python train.py --vocab_size=2675 --norm="rmsnorm" --bias="none" --batch_tokens=32768 --doc_mask=false
Each number is 128 + 24 x the weight over its row's rms, rounded and kept within 0 to 255. Layers, rows and columns count from 0. Numbers have three digits each. The size before them is the row's rms in percent of the matrix's.

# layer 6 MLP up, 1152x192, rms 0.0775, rows 1047-1140, columns 144-191
094:128117170142105143087162147113132140154123126109112134152132149132140114114094158118158138153159079093116156138142109145150143118097118153151120
100:139097122149147120127132122143162130152107141128144171150115145130089116105089095158096133074161121112103119204131146174151149166099116124116175
104:147129131106107160106119095118115127113134165139158094156087175126125138099116179160169149150088131099141142112138136079147111128186135154109146
096:127158114107112140045148083103118146109114146107143187137116166110121140095115104047122106140161135150121136128129145172121109124142098117111144
093:134093122149156116190122147173131077134149134143106115091201137155122108131103174091157167123132111159114106135108093131133131094118127159094155
095:159086111111139121101093152130148100121148167170113108131119132107118123132156122104129099160082198156138116112134105126158116104119122168146080
100:115138086122137124131163118164125105145112134111127112150119157132116125125096069132126124123113108139121111119105117081116136148106088093133107
094:092105133116072162106103084151144150188121158116117139126122128146140127141109120133147181110122116169137153153129132175089136101152141064114085
104:157139151122092147166099150123122155104095166105120112090090154107107122116131144164099119123107094149090133147136120112122106150115144095127162
098:166133096105126077097103111135092137124147144138099124127157169134176123111137118090131133094145125137126146106100140107132115140122083116153124
099:163142104140182132144102132087156129132100109162085090074090170114134143160131069148150134123121127119132117095150133145139109121116121111136131
101:145114148116139114111095123116145092131103103120135118110143145157115113151168118116148106148188168133139114125140143130123121133130149121123087
097:143150151084102091101103177154121146144160107105168154098143153139130107159147117118141120128139113142129139064136084100171102128171086126136103
097:172163111137094111145132121127163162114113081132089124082106121124149088121136155140140111110146148160153135134138148143150141132095138134095129
093:150117121131096108154142120090110144113163133079154195134154133126116141153115144172121137118123106077121111089121125127105139117116127078139119
104:100085134101128172119150125155136123091095077175136139114135151100130144126180129135129074160097103157176125148081090106108133168131114097111142
083:127143099117141152129119117134117124135116101092139176118078132083093126123160113116126140149145157136147154137077141153127145067112107161134165
097:126139123106082122141134100149121168166121156107075100128104169146109121137137158116121092116107131133118103108073087116130118105112131103132141
108:134144144169171155133116080179114123143103091140136120151129125122126118108140135130118160124134157149131150161121130124121141089099119147073092
101:144127079113137133111073088135144105119144131149122155112146128120124162151169142136134122099145127148161141116108119119153100138142105129093108
091:074159151123122096135132140111117075147135153138099167120124161118090102106125140112174124138088110134137135091085108135095097105121118126112097
099:104131160115070163157179117122165134114098109141119136088170117126127133124135127129108142135118105113111086138147118061108134130124180131093138
102:152131101139127131143089121130133128104123117121089143101173146138120142130095164153134154146166119118132159090129103113152128137144161132141119
090:094177124122087117118139148135129119107125113181111140104123120157121111158140185148108129106111136154153148112130130091114118149159135114100118
095:123139186136095108141189100119096160130122102123150124092085140141092110113132091139116084132087131116146113141143128089110138061117177092171123
091:138127103141094147107110110144143165091144169131123111121114154092152085103111155133102123148140157127120104135128123111125119139099179115122125
097:140142121157120129124167160111150102140119090113137140137130177121098118133142136106124104128111138120103192125094141058145116141094145127057176
105:119157151097103121099114129147104126129104166120126086110178106140106131140151154133166168124105126101124144141092137106093144174126084142154130
106:155119120139071131154087165096168113111171166103078114101170127146138119170129120144134144109104149093145110115129152126117081109133113130120160
093:113122144126155123142159138157089151145061137112134088109079099148155131103104106116127166116113094149148107125121116126165090094132127132141158
104:106127117106119105105151133137157115199145084136111101113115143112096135101163115164130119157152105156139109155110138129091125135144139141080116
091:132129110113111102094129146094126110177152132119120105130148076142132155119132112146118132072104126117130122117092146137105124106097120071127165
096:139097120124122171155110120114119124165148126152156094128132098172165152107186079118102135132112109188145129123149146125108114128137143161120141
089:116190143139154155123114096156122126132110146149126140058138174092140149125123099101113123134144117156131125129143137119129151137103129135088154
105:144130155101127114106092149078128154101111141148128126142100102113108152077159123148164122101155120131125120168131116121138118123126131129146119
110:100161103102147154171148115148103087141111089141124115109154120140130122109088128135096127112118115101146114131091115116129178138187167135106144
091:129174152121112091138118146159156131114158201104166152167150160087109144150122155127122127125089140111132137150142112095120137116108115107155143
092:133141096118102181133118116146161136084139135142206077121118137099157083144123152140120137147082113120147148133140114134135109126100144110121181
104:132136140114121118120102103080155100122125113120152102129156096101151171138144098138132128069130118127099159118134138103166121151151159127136171
098:088110092177103114126113155143146084121096144087139105152084135124166124149089143161092131134096125131115128152172102117126091140127118114098143
103:154165128100095115120093164130127137117139162147080080126105101131142122111120110127113146101100135172135131158101123147117133099101111174101120
103:058131127130150115108137134162112088134108093134138125160133165108087093125136121120150133163154129176135151110103191144134124116155102143124187
107:097156081114130135138142103108076117096109173092128121136115147110141117160152140121134118164084180162158127150122134121152116116121122122095063
088:116127049144103120133131094164156126091132090139127127125108165116175137146105132159104104101131124094128128128134107136168147162129135155110142
103:077179179149107108130172107130180122106126133130161073130103131169134118153142179129141128123125172107154100134129105124140091140133127123092151
103:116125134120165092131141147116114141133096155116114143162082104110124124124169122131095124127138118137157140098143132154141110139161105120120137
105:122139138102142101119174075151162111117162123132097165121099163092071122147135160121066130079147094117127117149141124116076100131116135115134156
098:135121093163111144126085131138054141124085120115149137126107118108146136133151078107084093098158117130107139151150156110121148085138121121106100
092:147131128111139175074125096114095130104130114142143146159158118120140105153149118148116110177133121078157129108124135131140158155138119126164156
104:120124059130122140114157122114149106135184120135126171137104126104134164127140125174104128128167137172110117107144116163087106152148145079148100
103:172110121146112111136109160153135105109107154139078139173142131180109140150104112134114133143133142114109150124153148137134127166115136137099113
095:118138076135124151120174125122201126087110150155078166139142119121140123131091097166140134130084131113146156145115139098157141157167128158115082
106:168140088154163135172144153065105100096150154153149161111112173144129146142178091096108107139124109132092122122124168114135074142128157118131109
098:075134167166124141100117124133185137117107127118136108113097114100103139168157199129151155145119128132165139153111104168133112165088165162110156
100:070105124079179147141125125120103135132121114113127125119138073137120152125174126149120146129091149098111124150141186124153107137124117110138139
098:117165129128066105136140132107108106144133090149113109152112173133138113113086139135125145158120152105113132121149076132143087147110114114138162
095:148157142132129124124134122100146149123124113159131118148158187150111137108108106099142143105073144106145115149160152142121110163137128130099113
103:114098125141140075129119117150095088146127118110105154111130187123133107098129136163129132147130145097161120091109150106118108128149134100141124
099:150112134115156155145118155167148152139151102116108165129161143142111138103172138145176123118130137109121134147160127120136111091110160101115162
110:143113104092100078157122157141168138101140150122129096169077124153093176119150157136115163146134145158160136164098082090117116168192130119125140
099:072068138165104126101155121117110119154126091165134138179088166150139105134106115123108076139138095101135128109127141121118122160145100112149187
100:087141097132138156089107147119136113110156131141116135117125115137090172111109174136106159146157120107142150175170124173163140164086140110142138
101:117089108164158111146092161142119095137117144103121119128146156096116152162107137151105143109163105088120128112084122139134125135111098134125146
105:115163105107173108137163139129108168142147151124079095109113124081127119097121126107153067152107125150122150124116108121125097132091116104123108
103:160132127105122124132109158129120117104124142150094127150102150099119140135097159102134142155137112150125124126136153090134111128094102095128166
098:084114104176154106140118094137131116143138160110168126143095130128133147110106104119134153079122105121116107168121117179132144145162137154137154
102:150159141128120160124110126138161121169131119125123101129118109123156101149150149152103114132105112129131133216120124116159131087121091138107137
099:153102132163111138124141137130186095112114096150164130136142158118158153146140180107103126114132158170131106087109128132130095136133122139152132
089:116115135154114158129106112114129094110105123133136102142137084138111152121158101100103140122150121117138145124118149179101172149140106121135124
091:132081156098108105140135206066105065124127155113107122143100159089124132142120136162129127183107108126151135130118089163100108136142158132134142
095:115129131151138129110139160133156137113111110173125135109124147163142124112121117156132173073083118149090159120142088130123115155105115138163113
099:082133149148106133099178121115119103124135119103144164127126179102088109118048192116170111138140099083144145119126137147127145138098139129105130
095:102140150122146074118122094122100123065121078148168151119102107108131115135147107087121094158123158160136132108136137151169112071125096124096066
110:075172104136100065088100108141122107153134117096111110121140136126099109187123126105131130146157107129111124137127120139127128128146116135143104
097:140158116157168165083094097184123061153140126120119130175113146125117085142107168101145142131159080047108128098100108121153133095119134114158166
098:128152128172118145096154161140134121080175115104126122128153147118078092108126105120126123116154114152136147131115120122105103159105145148138138
106:122105079158166130138169130162176117140124155136136092136134134136118124132148167165098114121136159116172094096121136163091120139158143120121136
096:137131113089114135164131081131103178157185171145143150123110161116071131179113120154076115130116154125127091158113111159124110147143152117142174
097:188148133126132132088138125117111120107102109163138130077143090129140116134103091141179126165104091116086157133137175145158118116135098141136136
086:101126141093119138135159089106134108117123081138179116129120157140168120143098105100145154154080127135144116149122095106129122127125116161158127
101:125152132143099116149115140108102177093146144151133146189143123146124120129160094122124098097135149100142149114145148135100140087152112109123106
087:148111121132064156137108163131107113172119120115104113087110135110149119108107103103129122112121135137097124153130120109163156061087153131125109
100:101198144154100125141162111104159121137097118126160080058121096132083078165089165101112158129102144118142125137155155106134099098127127134130117
092:084149132111154184160195145163142132128144113135138173125172098135135130140119150147125145136130193154098157117167141133127122154132105129133091
102:137113154131168113121163153151132150101109126108205162136165134140187122154164122131127123167139142109108127102144138094148154176109148098123123
106:084150128203112152151113111153135125141109133113140173094169158125126145153115140099143111142128171121127157155157126136114148090094095130133068
096:138177113077144177097150168141077176136133123120115111121154130104150093094135131201137107093096118133138145116123141160152139177137138107097106
108:124172114103114110122100090110085153146095103104095118119127068141177120151143114186129112150130157128102127134125113162127125089127131117155117
095:098100116156091081088119127122120138102126137150114106129142188140145118181134137117129097152146123129168139079138136140119123117123115097148117
097:166132118137144160156166121168132138154121124151133151139119175181079142128133091116134096144123155130123153092138076097120137133104122101137119
101:105112120139119103101066129111133151067167125127143138083102126105165145140093166090140128170116159111132145149129138117172127092137129100139167
097:145144105148137118130129117111146138099091140143144158137122131104162080162119115106105154096152131143149139160157125109118118163152166112136148
102:126135109115108089116169111161164110109110134102138129140077137136149094119083127128124098123093105115142088145131120135128122167108117165138138
107:129129133104139137114120128123095141133116132100143078115121135086124090175130146104141122100136114162128136134155138110155106140101118138125108
# layer 6 MLP down (transposed), 1152x192, rms 0.0757, rows 1047-1140, columns 144-191
094:107169169127150128125134166151101124150178138121129138149118142136146139172128092129158088121130106124141148138159152070133158153095165124104142
102:111137139157138099148129114096136136088112146121119143143150117108147094126107182124103121080133126162127084114131125110093145088130149103134133
103:105110080115141137138172145110087131168141124141113112116122135133093168125075146118125128152139167134124144123161112141114062117138163179101149
094:146125097142144113130116143121087115090130144141118090109101138147130094078167163201091123126121149134135142153101078119135135111102162118098165
095:131121162124142110064100130097140136117145152079078121136159146156142095142133149097120169174146133135093127140092131114127145143099130172127111
096:121108063107140113113108148123140099114151083177137163087129097131101119146123149111102169127118151107161138106168143119093107103091147132098131
105:132154109140168096149149147178125149158125142162148109100144135138183130121151134112097126130164114135147110124089131140115174118119130099122147
095:079120136120131148119130126125101111118117159129120114150178085137140116144095149119144097129133130157153079135118168097093107138119126159130144
107:099136152133141166103175125132142131092140109139099121159118077123056132149172129124122160138134126154107134178106135115130120163149127139127152
098:108138197155110116130136145107143172137104156155114092119134057151124115137116170135151160127144168088137124147099165152096083118132091143121089
100:103119109113123141145139137116115156158095153129094129114128145123132106145110099128092136112106111149123113129143139114121145121141126116170074
100:176137135101138137133113170140164140117148182159122116127152084171150123104110111130177187141134145065136192143146128111130118141157097099124119
096:121116156150150118169123142125159109141143116119141137157119121163096098056127124119097102107128089135109133113124087140145134113173118129159141
096:121124161114129136125136123156087117135113140146181135114123139096088150160069176119089112130108123150090130121089099163141134137145141085128128
093:102110137090098154117118120109128109130090128115168102136133120161105113144143156146120145149110083131168213140122119154093100137139075118130140
105:115130104095128119138142158153171158086123132101091171108117112135155110132121132134136118097091072129094097170092112116168117109114102120135088
086:140118145128115140141137113132186098112140119139117151115124146116161157095134108131161122104125078160171165105138124139150139173123109178147101
097:149129129137179130129153108160147112134157149127116116115136154103111118152082116207128141193113166140170133098118145158132134119128100100124135
111:106146131113120133148139175106126169173132125106085131124150100120102136115153160105131145135150151104124119100159115119100143130114118108070123
101:150126119111142124118131124170099146128132100136142127137163137148111130134099157145163153111149106137093164094144118139134116085160123150128132
094:144116110137143121164095126155143081104122098146086153121116095111104153132119086127074151167136116117110127138109066129106155164103144108139126
101:124107132127148141112134122165159111162155133120089099131130133132123163110105120162118127168157138150102121134126122130156133132132127105137093
101:120092103105107120134125095119158110149116129111112128077161114078110172124115163125164133153120174085118138120132146109125105142165118161144113
094:144151146151158113152124110158063123144135146076140174144166134134084153104181126132124117114088115157183122128080131131097157126102119124140107
096:136143103152143119157164167132106102158166137122084106133135150120135167147092209116102154115151071161119146140143144104152166136087123128137117
093:130104087120129141080162129166109148145128146113158128108094118127107117155089160103103111115119154151119085103163138116111112090146152172131133
098:135138103146114134119166162140117128166169115141114141105136150107080109122166142122136104127096087078126157136152155098124101094103125108137153
106:158120152104143148138162114112098131132136101084142101129140086136093133099124164137169084144120108141123130141074112157130108146162136134125136
105:116118112119119192084128132104157091134146150134131149116141148154133108108132137133129119053152150121147142132086110128129102128100113128096088
091:141155135127084163139149099129136121086125162141117133120139146166129141115113134078146068150127158125096099150160123128092086177104139108173157
107:152146136183106124149140101116151165163087121112153135125121129126136135113125085122132120155119116070114114138130134126089135140126101076128145
094:138140104135121124157129119162131149141092154117143131176135117120113114129119093107101127118115150138167167103156176102170122122173137142102146
097:111120154129143145135127106122097090120134140091121159150090137092118171093116144136107147146122128159100081134121160147167149100112153112130123
090:117122142122112104122115165117116150122140133150114134145148121121174134149141090135137115162113124075102077145119160114120148096110126131125135
104:151109112114124166139132108094124115154152138145129152135150125096167143116160139132153132146130156160149120157136137109118122135103138162123105
109:156113096136124157130134152143126160178114157163124162101144117168170102149146129141145167121118121129147122131137130097097146113126076107108114
093:111118155113149135078144117174125081141097104105121156148184134108125101162146181124108148146094157166108084146136140122152149153123104133123099
095:128117113081140083114162130137155130109121105119159116126086116136108160148111152108130148104098161148133099129135137127083106145157126119133113
102:127077148143107151107191112104147140144177117111111124144129148161130113130115172115137171142122113111104117126126078141114094107138101150146104
099:084145136124159162151162124115126160136180171131146139130129113164139101179101120115177135124143149166135135131098130116121114105198127163151111
107:132137145141124132127183139112119158111151099131155075141112110084116130150099131108160132133122101125145149113116157111105161138174139110120101
105:120148141143105152108100141122135115135098116132125128122076125111121133126100155128118124146075125100127146158155096130161121158143148135114103
108:138131098082137129106140118169130123104148156140125123178123138124116102151120136127109103147106137135130166143065066156120109119174113100117179
090:126063145103139132123110149122116167092123149137129160134130112086120169164119115084159114144123153152108132133103083151169075167129154116101127
103:183117135100139098085131117071108118146153124120123150154142103107139149138157141109181101154177120117148120119208168116105097101106128111108120
101:082137125126110123164118159140117129119142124133086141133118104125084141135039191149098134139145145134115125127084115116148101115147153104135087
102:124116115084104129116171160165132093105110129120163135140137090151112095161160126117126133121150143129096107152047122107134103162139123106147146
098:098109165120094098180143175153128136093140102116109113136100100111108139097146185126129137131071142137155106135113084114158161128135093148144163
094:150108144123114173121178131125129127129134174139140144137072111124120073127132093118110135123159085151097164110115148138122122134117135128150048
107:096117152130125134176147128108134109129142121101135118114125108115167153134097140129153123103153118137114157148122132120126132091132168144153101
103:137104120162133126129143120145135181115093135137166167088128130152112089083121102101114129157133162152181148107136097170095105141144107152110113
093:112124132145136156112167151121100093146158106141095112095101178135126168108124094120137105133095108142127182135132143086131126168142109121118100
105:097142177157112133164108159131135106159099099127133132074112107112152154111099145138145110134116133164138185103155125149037134112128173171128155
095:121114144130119131159104138098115138137117153075104151097161085147165138146134141141104162110129105123134110135133123092124118109133089111131121
097:107104095117119115165064146121101128119104162104092083124109121135122156116162109109123136150116152127125113100111100070171139096129141139148113
098:128118105158134094114077139152150088103081163132104145144161162125096098138128171130117157100121085136144105120131139148081100127114088100106128
095:169100136148152110122128135118132106129133118121115151142140126114122106120090078126120157105089114137156105130161105107142133105111209118068127
105:164123136155117144154117177134169136146140093144122124120127097126179137136105119146127117094139141144136136111164142136084133128104129131105093
100:132128133150169099187124153135121147103124096143136130121105130142111116115117131120110110092133096112116130110127099129127142146111154143111124
103:104133199122131143167124138136149108107129101159098141133101099137111102110097125114131164125138107130113210133137085143094182121106161111133120
099:147114115156125108150101144099148096143163143107097106133130100137128107117088119129121099137127135119148079127142157148090133128071117140133136
102:116106108148105147148130197126129107129095166146081133154080177149101102119106127148173176152097123118098194130128147094124163135158092168119148
101:117156145118100098128141096153146146188138128138123098112101101131098160085120080128176097130131128145115151073102134118083178117106110121176118
103:126131176137121138089103141167127148132128132118120133146162114138116145088089149113118111112119141150145103126130109114114131131127130140124116
103:127149133153094138147133127121108114081164122098151158118130110108121143136171077149102104124121168129135086137108143153105120159162101153129130
101:117099116121103114100098118126171116122139143131079091120106142146137128115168108120110111154122135096113124153135115177129102119114066155098143
104:105112067087151072092131134160102157136174121142139155139125089108117122137109114156122154130094156108157139131146161102166127160139109135140122
103:088151145148153144103113121109148139099141132150144118110073158121149122187151155081098146127122130151138189136133137117132117119088147120106108
088:128125114111118126186157162091113104079107141124106126121142140109102125145073105132119124074135137142107156128149138142146115140133143155126132
093:133126102089117081141102113129150141116132148089135159140085122139118100152159114111128129100103127129124133128121159108151159112135122152152095
097:109131164126135138109100143099143108109116112116106121133168119114186179125130133102137151122180138145158193131130090120134137088105138141123135
102:117154143154126129138127092109139108128182148118136113087167161127111140098132075112153111152137081116157069118126141100160122100088096122132108
095:158149086136106133117137142093114142163121148121168175140121117134152147092164143125155161118134109069097129159098094135117169151139134116117192
107:104075158170100153147154105137151124151097110138101090159141131103159161085124098180109161169182148123174165106133157113126111129163109122148142
095:136169134105083118110083143160140108169110122100072109173137141116111155131117147135160126150126102144124155136088122108091081104098114153103109
092:132144147153110128110123087109115105111139122114097120135127142135139129145137097154159126162127118073143058163128124123153130126126120089085104
103:085130110119124128180090131086114139141096160158096077119067106126155140143092109157114168126154135140176162140152178118118080132120113137115130
095:113122144108149113134163092161138159124142122084128155096102124138131110153146136180118100129133157121064104111137158142123111137134143131113128
096:130131192200147141145129100143146087146150107158148140142118123110134123114108125122085123125087136141115141139116122160152142141133122120143155
086:125166164107145147110139090129122140167185133147149106138145133112134120157136140147122122146099102146156095069131127141158172172161127129134124
097:117140100158107115142113139046132140131144141089100137164152138090159152150142128111126159130137123117112148126094126161143102135099139177107120
091:144150137112152125150135163092127119093151139154123142132123147148153129119131077138142079136118120149110183138129101133124130126101159132118165
100:162130123148174150143164105112141125131171125155110106148110160099142104118121136089130135097149161124164184099106158140104138097128121126159102
094:136138128162152117132129122105129190119127116106151124157147116158125102086155115144146123123130116118135122110144107097144115121124127129122095
103:168163178071141155157158140119135135117127103136115115142135121103143112095137127158138129145127149134123148168136125124116139113140150047132168
105:119145129138091149131125136140142194131130164076130145154108140147125111126106163122147137169153117148106106132140089124076086091120136136117108
095:133083123119151160161127107100155136193098148100132147119132114131095132133093164133124147147139140088119107170104109136122159135160117116173090
103:125147091151117092112161119145147122089117103156110119137099159132142118108149095194138152148070105143108159092161105138121124112152138126121111
099:122134176115160123144087187129154143109129144138115125169124116141067086105155158119107076147139133142144122148126156161124128073157084157148138
100:131129130116121104156124071124163152149116144111110118149107130147122146122128162116116147122138115144136141157116066158137054124137136170118132
100:132146149147147157124157124149126112145154145096124187150089129131154111091139152159135146121109155200131084132123106133104123104134150153145108
102:156134075134122143123122129133155139122143129139128162168104143146141123168152145148146177135132125123129135142129120087115132122173161100107175
105:103103143128158131133176125081144126143128176114139106148132157138143140093134110115067155117130120145089099143125146141134109095085106103141123
107:117120099095145122124153139091103117120115144125111079133116113139066139173119127128156126112144122153137101150135110099152116127129129100089152
# layer 6 MLP gate, 1152x192, rms 0.082, rows 1048-1141, columns 144-191
099:125144129161158141162120123131133103107131158134152117130118177091157165143127162132121187122116127107157153144122113164118095125116156180133162
115:129173099123129133168095079135131166074170128118135120154122144147150125157141156081134127121101149089123119103149132104120111170106094087127151
094:079163137118133109160115132171132088133177138146112086125125102119103167125143103117162105126087146143148107131115116107183109132141075129112126
093:152086103146128112116145142142153182074087121087180132147121126152151133125117132119147119114128119090134124087122100100137133164113110178086079
099:130141137120117131168128113150126123097183117148099091137126092134140124141094114138146080084117142134145108120098145120145092070109129135111128
099:124097123108139109101075124135092130129084131136162142134121172125119116123127163104120151116123126144175097100134144151124097129150125112111136
096:066167127130127092142133104103116137162153120157133135131110125153109103170133145151126127123158159137165123181139132133148095133081091086112133
099:118139150100111154139132143096112180136132161095118132110127097135112130119094144108145097098103103127128109152110139073138076085109118141093101
093:116118133129091114117121118138131180078107109160174131090099088098098141117151087141138092141125156144124124129161113124131109135141102158067130
100:096131144118132161143128092143084115029141172119142167128124140137104100107108153135152169121126155127142148103148149110061137120122149174127117
106:142135125144103095145097157141108176136131151154096122147092158143132159120128165096090138126147148082126090154094129161151082110164081109145080
097:128135077121156115107140145150177113138192125107143131138121119108135106139128123130098068111134120116107061129142097126174089130192131107169117
094:100109144108190114103088102160095108138133127140152125120134125096125101114123145108170090155084106164101116172089136130131139147132152126117126
095:101121091137139096117140143146140132122124167087136144134131117162114161100154115125151135121132131099165099098184098121178102129101109114147158
106:105128150098138142143141126066158181122137153141136111132079104147149137072108106120117114117104124152144107118110141104153111103178114145099143
082:119159127112109142102137067156101149131126130125160111109157185075121070141090128118123143181125150150152123133115117110084101120112089161103120
097:060148108139139111142100144135131075095160117155158138101166114133117134168122159143120152124101116131126117111111175155120118108168109139158133
109:115125122148160116084130092126124140126121126135097102149137163153146068123111117117067138149118130063153098133095097109142101145138084093106146
102:125140124102078135165108110127108147096179142122169141122120091160140115169118168093126115126091182128081124110134124184130127122116090099131098
091:108152133129105132119153143117125127114109120138108087151159133082138183141117085075118148166133153124162099094134101063114154146134096133123142
097:096140142113129108104175165111142084119131119153121143108097112105129135118128149126109101059152115130100127129128138130126148188140146116093111
096:124155142126090132124133136108143148143146094082139135131145139166132151138118124146155130116140160128118136108149100079111137163161119143119132
091:095135142155146117135101136109152102135125111130089151092118129097172134085147143127127111120118085133171136129080116118127108133138117155069189
097:143124121122143132089110121131163095116111092123142122133136164141126152122099165184155114122128104131121136115112132099083102116129166156138151
097:169128145112136131133141137112122167114065087142148169131102145185107101122108099171137143093133116125136116134164127174145119137110084133120082
101:107137137101151103130144117145139143099070138097164138145101159163147143139113128102090145100140176170135096138087126128106106154151142132092166
107:120140114142156134118126119137137171133114176104116117143158128083155166103113160102113130127107084144072102158139110117085107126141145120115113
108:117108125124120123138155101112095121113114131140152142140130123147137143116150123105109113097088164111123101113152157128107143125143148077122115
092:123142166160122159135153140122104136108145145090115118151122140133083148144073191093145063147108152100113132117077080144129087065059106159083129
104:117139100148085135102121104159153154123111133102165142169117100123134107117138108134134120174086111085128112126125101103106116110135120124141132
090:153150128112132089119116082148158156140110154138152122088120086162151134111144115115139152049155120130133163092136095151127163123138156156134139
096:117100149145123107159116143191152164118138162096145174146096146112121117113119160098117143154111125127140135147113117103112108128113155106108137
089:096098114140171143153072113071140107127150114106152098145134108154137159118141117115122136166148106132156102153159108141109120103160142121136131
108:166128142158154124143112101154165143147117122149173134142144163126143123156121161143089118125102148121122107118140183158173133139140119148140123
105:122131171120146104115130135148119136144121163159106132182124140156146118133123093127127153143149141142120110173146134121109158125156146167146097
091:151115124115092155142094148149084088146102160128144130144143102136092134113097155129153145172114126149168118113141127182132091092123079139118109
090:164124164158166148124100114120095151146152106163157146143178151151159115102129126125098178126130097133122131082126114109151135112123136117119166
098:101165077149180127123093098172121145136116159124143128094110124136136148174112162130108106108098142150144125161136140166114131166136082136108157
094:130150132112125112112131121163112131150101182093103116121127132176166169121164130096136157132144153162110132135131113121184114136092155127117171
104:153159147076125114144125138131136127119108130111126103158168116103157143184092108110120122158089140150120110142090116078133094131162110145148182
104:092107107074126142124085158132111128120110084128109147120138142118106119103136162092137141140140122184109107107132155088144115090102119156094146
107:133124148124164130145187117115157159155103112144161123126126155093123133106112101126143100143090117155125133123142141118122114135117139119130118
091:101102111124136156127099075143143126133081119132139118142111109141114107097125108125102167169068134093135101142159148121204153174112095148178143
100:125149150126121157114114177174118146130164176107175144137124138136151135094111125083120088107111148108122146108142125116117125129114127133113105
107:148111141142160113162090126112096146120087139143114152127092150131113089163157108119111111153107127150156128164129156122076145117114108106129155
103:085133127082109146115128102095119130131134165095094141119132129158150171119090114165109125117100175119119104111148171162134138166187131141148118
098:142127096107107126118086093152143108135154131132176128169090153127115111164073119111102133144132163115111142100138146136082110146134090129133122
092:113111129169147137095075148166143098153137134139141075138107144130146179137129108149139126144174109146143118169162095112125086139132112133114089
102:131161147150154104163083126085110123111141132119097121147139145104100100123116121099118097139130187095097110120104125155152138125140113127189100
098:117135136176154157140160139146134126106104127143139110100150143130108175109143149084172141135118138136125125112158148136075110129120097141123158
103:135188116090106130165115105146181154099106170115125149135118126127137109170104111152148109119130155158132109153114084121132096130127149159131116
110:162160108101151156131155129151121130088116111169165109117125116118138110102169099147098093111126144158135106146144106114131116153129083124096094
096:126085118117121120117108126171161103173113102138145105161066137118120157127108121102119153110133130112107131093148147118128109128168098139175179
104:136129154141131055139117124152128128113094124135147119115101132134081153128128123075103143132125183137138082098111105146138144123133108123153149
097:097127140116141126131082131126103133132122101133152108113113126164131151112137115155132071156112136128138103113105134100135137140171121104107185
098:085160108073088119180131119078155162116144141090156106120128146116146125133130153099171128154099125146169127106109117139130103157149119131158140
110:122167164107100188100146115148152150067126106105155132150125131128091121109093128123159126156135149132156137152115138145123142118138128127103168
098:119148165101089129153137121116127129118142132101151128166120098147169092159090122103129099185118121085122127137105135086120105150127093111157117
112:147118109130126154179088098159151128068136144142094110113099136125134149153166113099114119088099143145129124179130081100151121129108126112122144
092:146135165124153085134166089139161125102130127118138150112109123157123161110160150123156147172118121182126119128138149133106116156115100147102118
103:100158134145135138184162091097116104106163115140171137134152148144160093132132127147131134158124170155139117099162122118123173146136120139114155
101:124113150142122136137161114115101116153175118145148103132121144153137092147136121137059124131122165145159122162092104098130133104099153084106155
102:132132136103126080154135112122091133143114093142089142125109124138139133133105149184112156119121125155162116105112118169111092115166120144104085
102:076119133137129167127099116140111163115108121123163139152163097106119154136102186119202144141110134098116148125156145149170144137117148121116103
101:134157132129138154138114138110085145123109104156150140139153147135127151116104111136160132118133138146182100126128128098162126129157143166127126
105:197105134145131106138159129164112109113123117149141124108114109123103150153125140112126108072165131148172129132124125172081137110092116123171129
098:139160126125096106160160160140100109152119101130103136118117100101139127104124131138096120112143114128125128133133144132141120122116155098163127
088:181105142136120122123118119132166147148093055134167134137115138120078107137125137107152138126164144139117126164092114140124133114132155101080131
088:113138139104149142139127110139146108131143106138123119096135113130132148109135138159105111177133115070118100064105135137122098141122129157108153
092:152137084125142148162138108136093125176152148132137150124103134159112126149103106138130109095147143118113152078168135119183099130104145104141116
098:142112150109106126143140161138156106146042098159142105154115082103164174150099141148153145126106129104117129135108117154089149175125155101102170
096:131109118150131096112144187127137127117110082155139162121132081142156123132157107101158138141113091150128145122170096137186104125091136063150183
109:137131138121107118148159130140092095075090098149151175150096124123127106097146120152103161138135185120126105148100096153179091102106110119149137
100:151106123124123124143121133166104127103103142107184159126145077133156106157124176114107134124131136137103086107106117109167128127110168125153161
100:119143162120150081152157138127150154140119118155129141134129096108142126113130160101140147119110139146139140118104137108120156112136151156107132
105:146098136152138138154088100133091098093117140107123127177065127131125139147155136114148154109148113121169115137130170136125124119107145104116156
097:160112145132138104126158137120168143117112169089105123119153130141158129114107139119138132132181096135088079109122120133113120140169086145155092
091:086096174135161115150103156116095167149118145111123115130143109129147214078105089129152133135153076140072143150152176112097152121145123123142125
087:117125136105155100129126121173115193113131157144115137138143115122125126127089175115130138121178120143123108139124111155122126144113127151107147
098:130141118118128114121099125122115161131122122110100130132136130170133125088128132139096164102164196132179123189131129177083126143118143140099095
100:103106131114074117158142141165127161123130145129115125164116144121122106116096111104131130150139190163100077152130138102164150130158122139126108
096:139119121123122144133112124138114118166079150122119100120112099124144137111135130186137135129113136128106112158108115154112111108128132150119096
094:113119075140101135129148121136114117164156101124118125152133120170113111135114148106130102136118173150113115142170178139154081102117150140116136
101:122159157120097104150106141123095149102109108116141117103112124086156111139141112109147111103135130154154129109119106158148126117109135108100101
108:099115144127164122147117093150171157111093089171142112127139120117124154133113109131107161057159119144154112115135141181168110151153123128146103
092:162086129095132100140113122154106127136082134121162120175136112109155120102122126103123159118071132142141114117137095060136176128110128139116115
110:152164138059101109122107088117111134142104104114125077162110120144138133160137091140183112126115150093153126125133130133136114133184135133105152
093:148100122120129078107121119154118128132096102160115158150115141135197070130126133138097100129128126099153104079127088115138134149122098139129135
103:151119171129151129143114148106103103153093108161159104159120108124124155113138093096129178138140124127153114100151155117127142141142130146099130
097:139112133151119179120127071116139148161127094118179139114121159116106130142103160126182154096117084109146144110099113147100124135176127156131158
100:174129128112152190107125109138164152150126096123180111126160077133152085110099102111145127066110154166128118148123113122132133120161152124081137
102:166137138124113114144129203141154138141138101099058149146139103127105108136116138112140112128108130142162141117105134166157105152141121129138096
115:097101144129116107137138097119136117121082157086101184110113134108093152127114111152096121134139133112145117090133114124138102159151148123136138
100:110156138121149127145183132117128142093142133124128152130106169101174120153146140150088140093126139136098126114111142129115125147144122124150136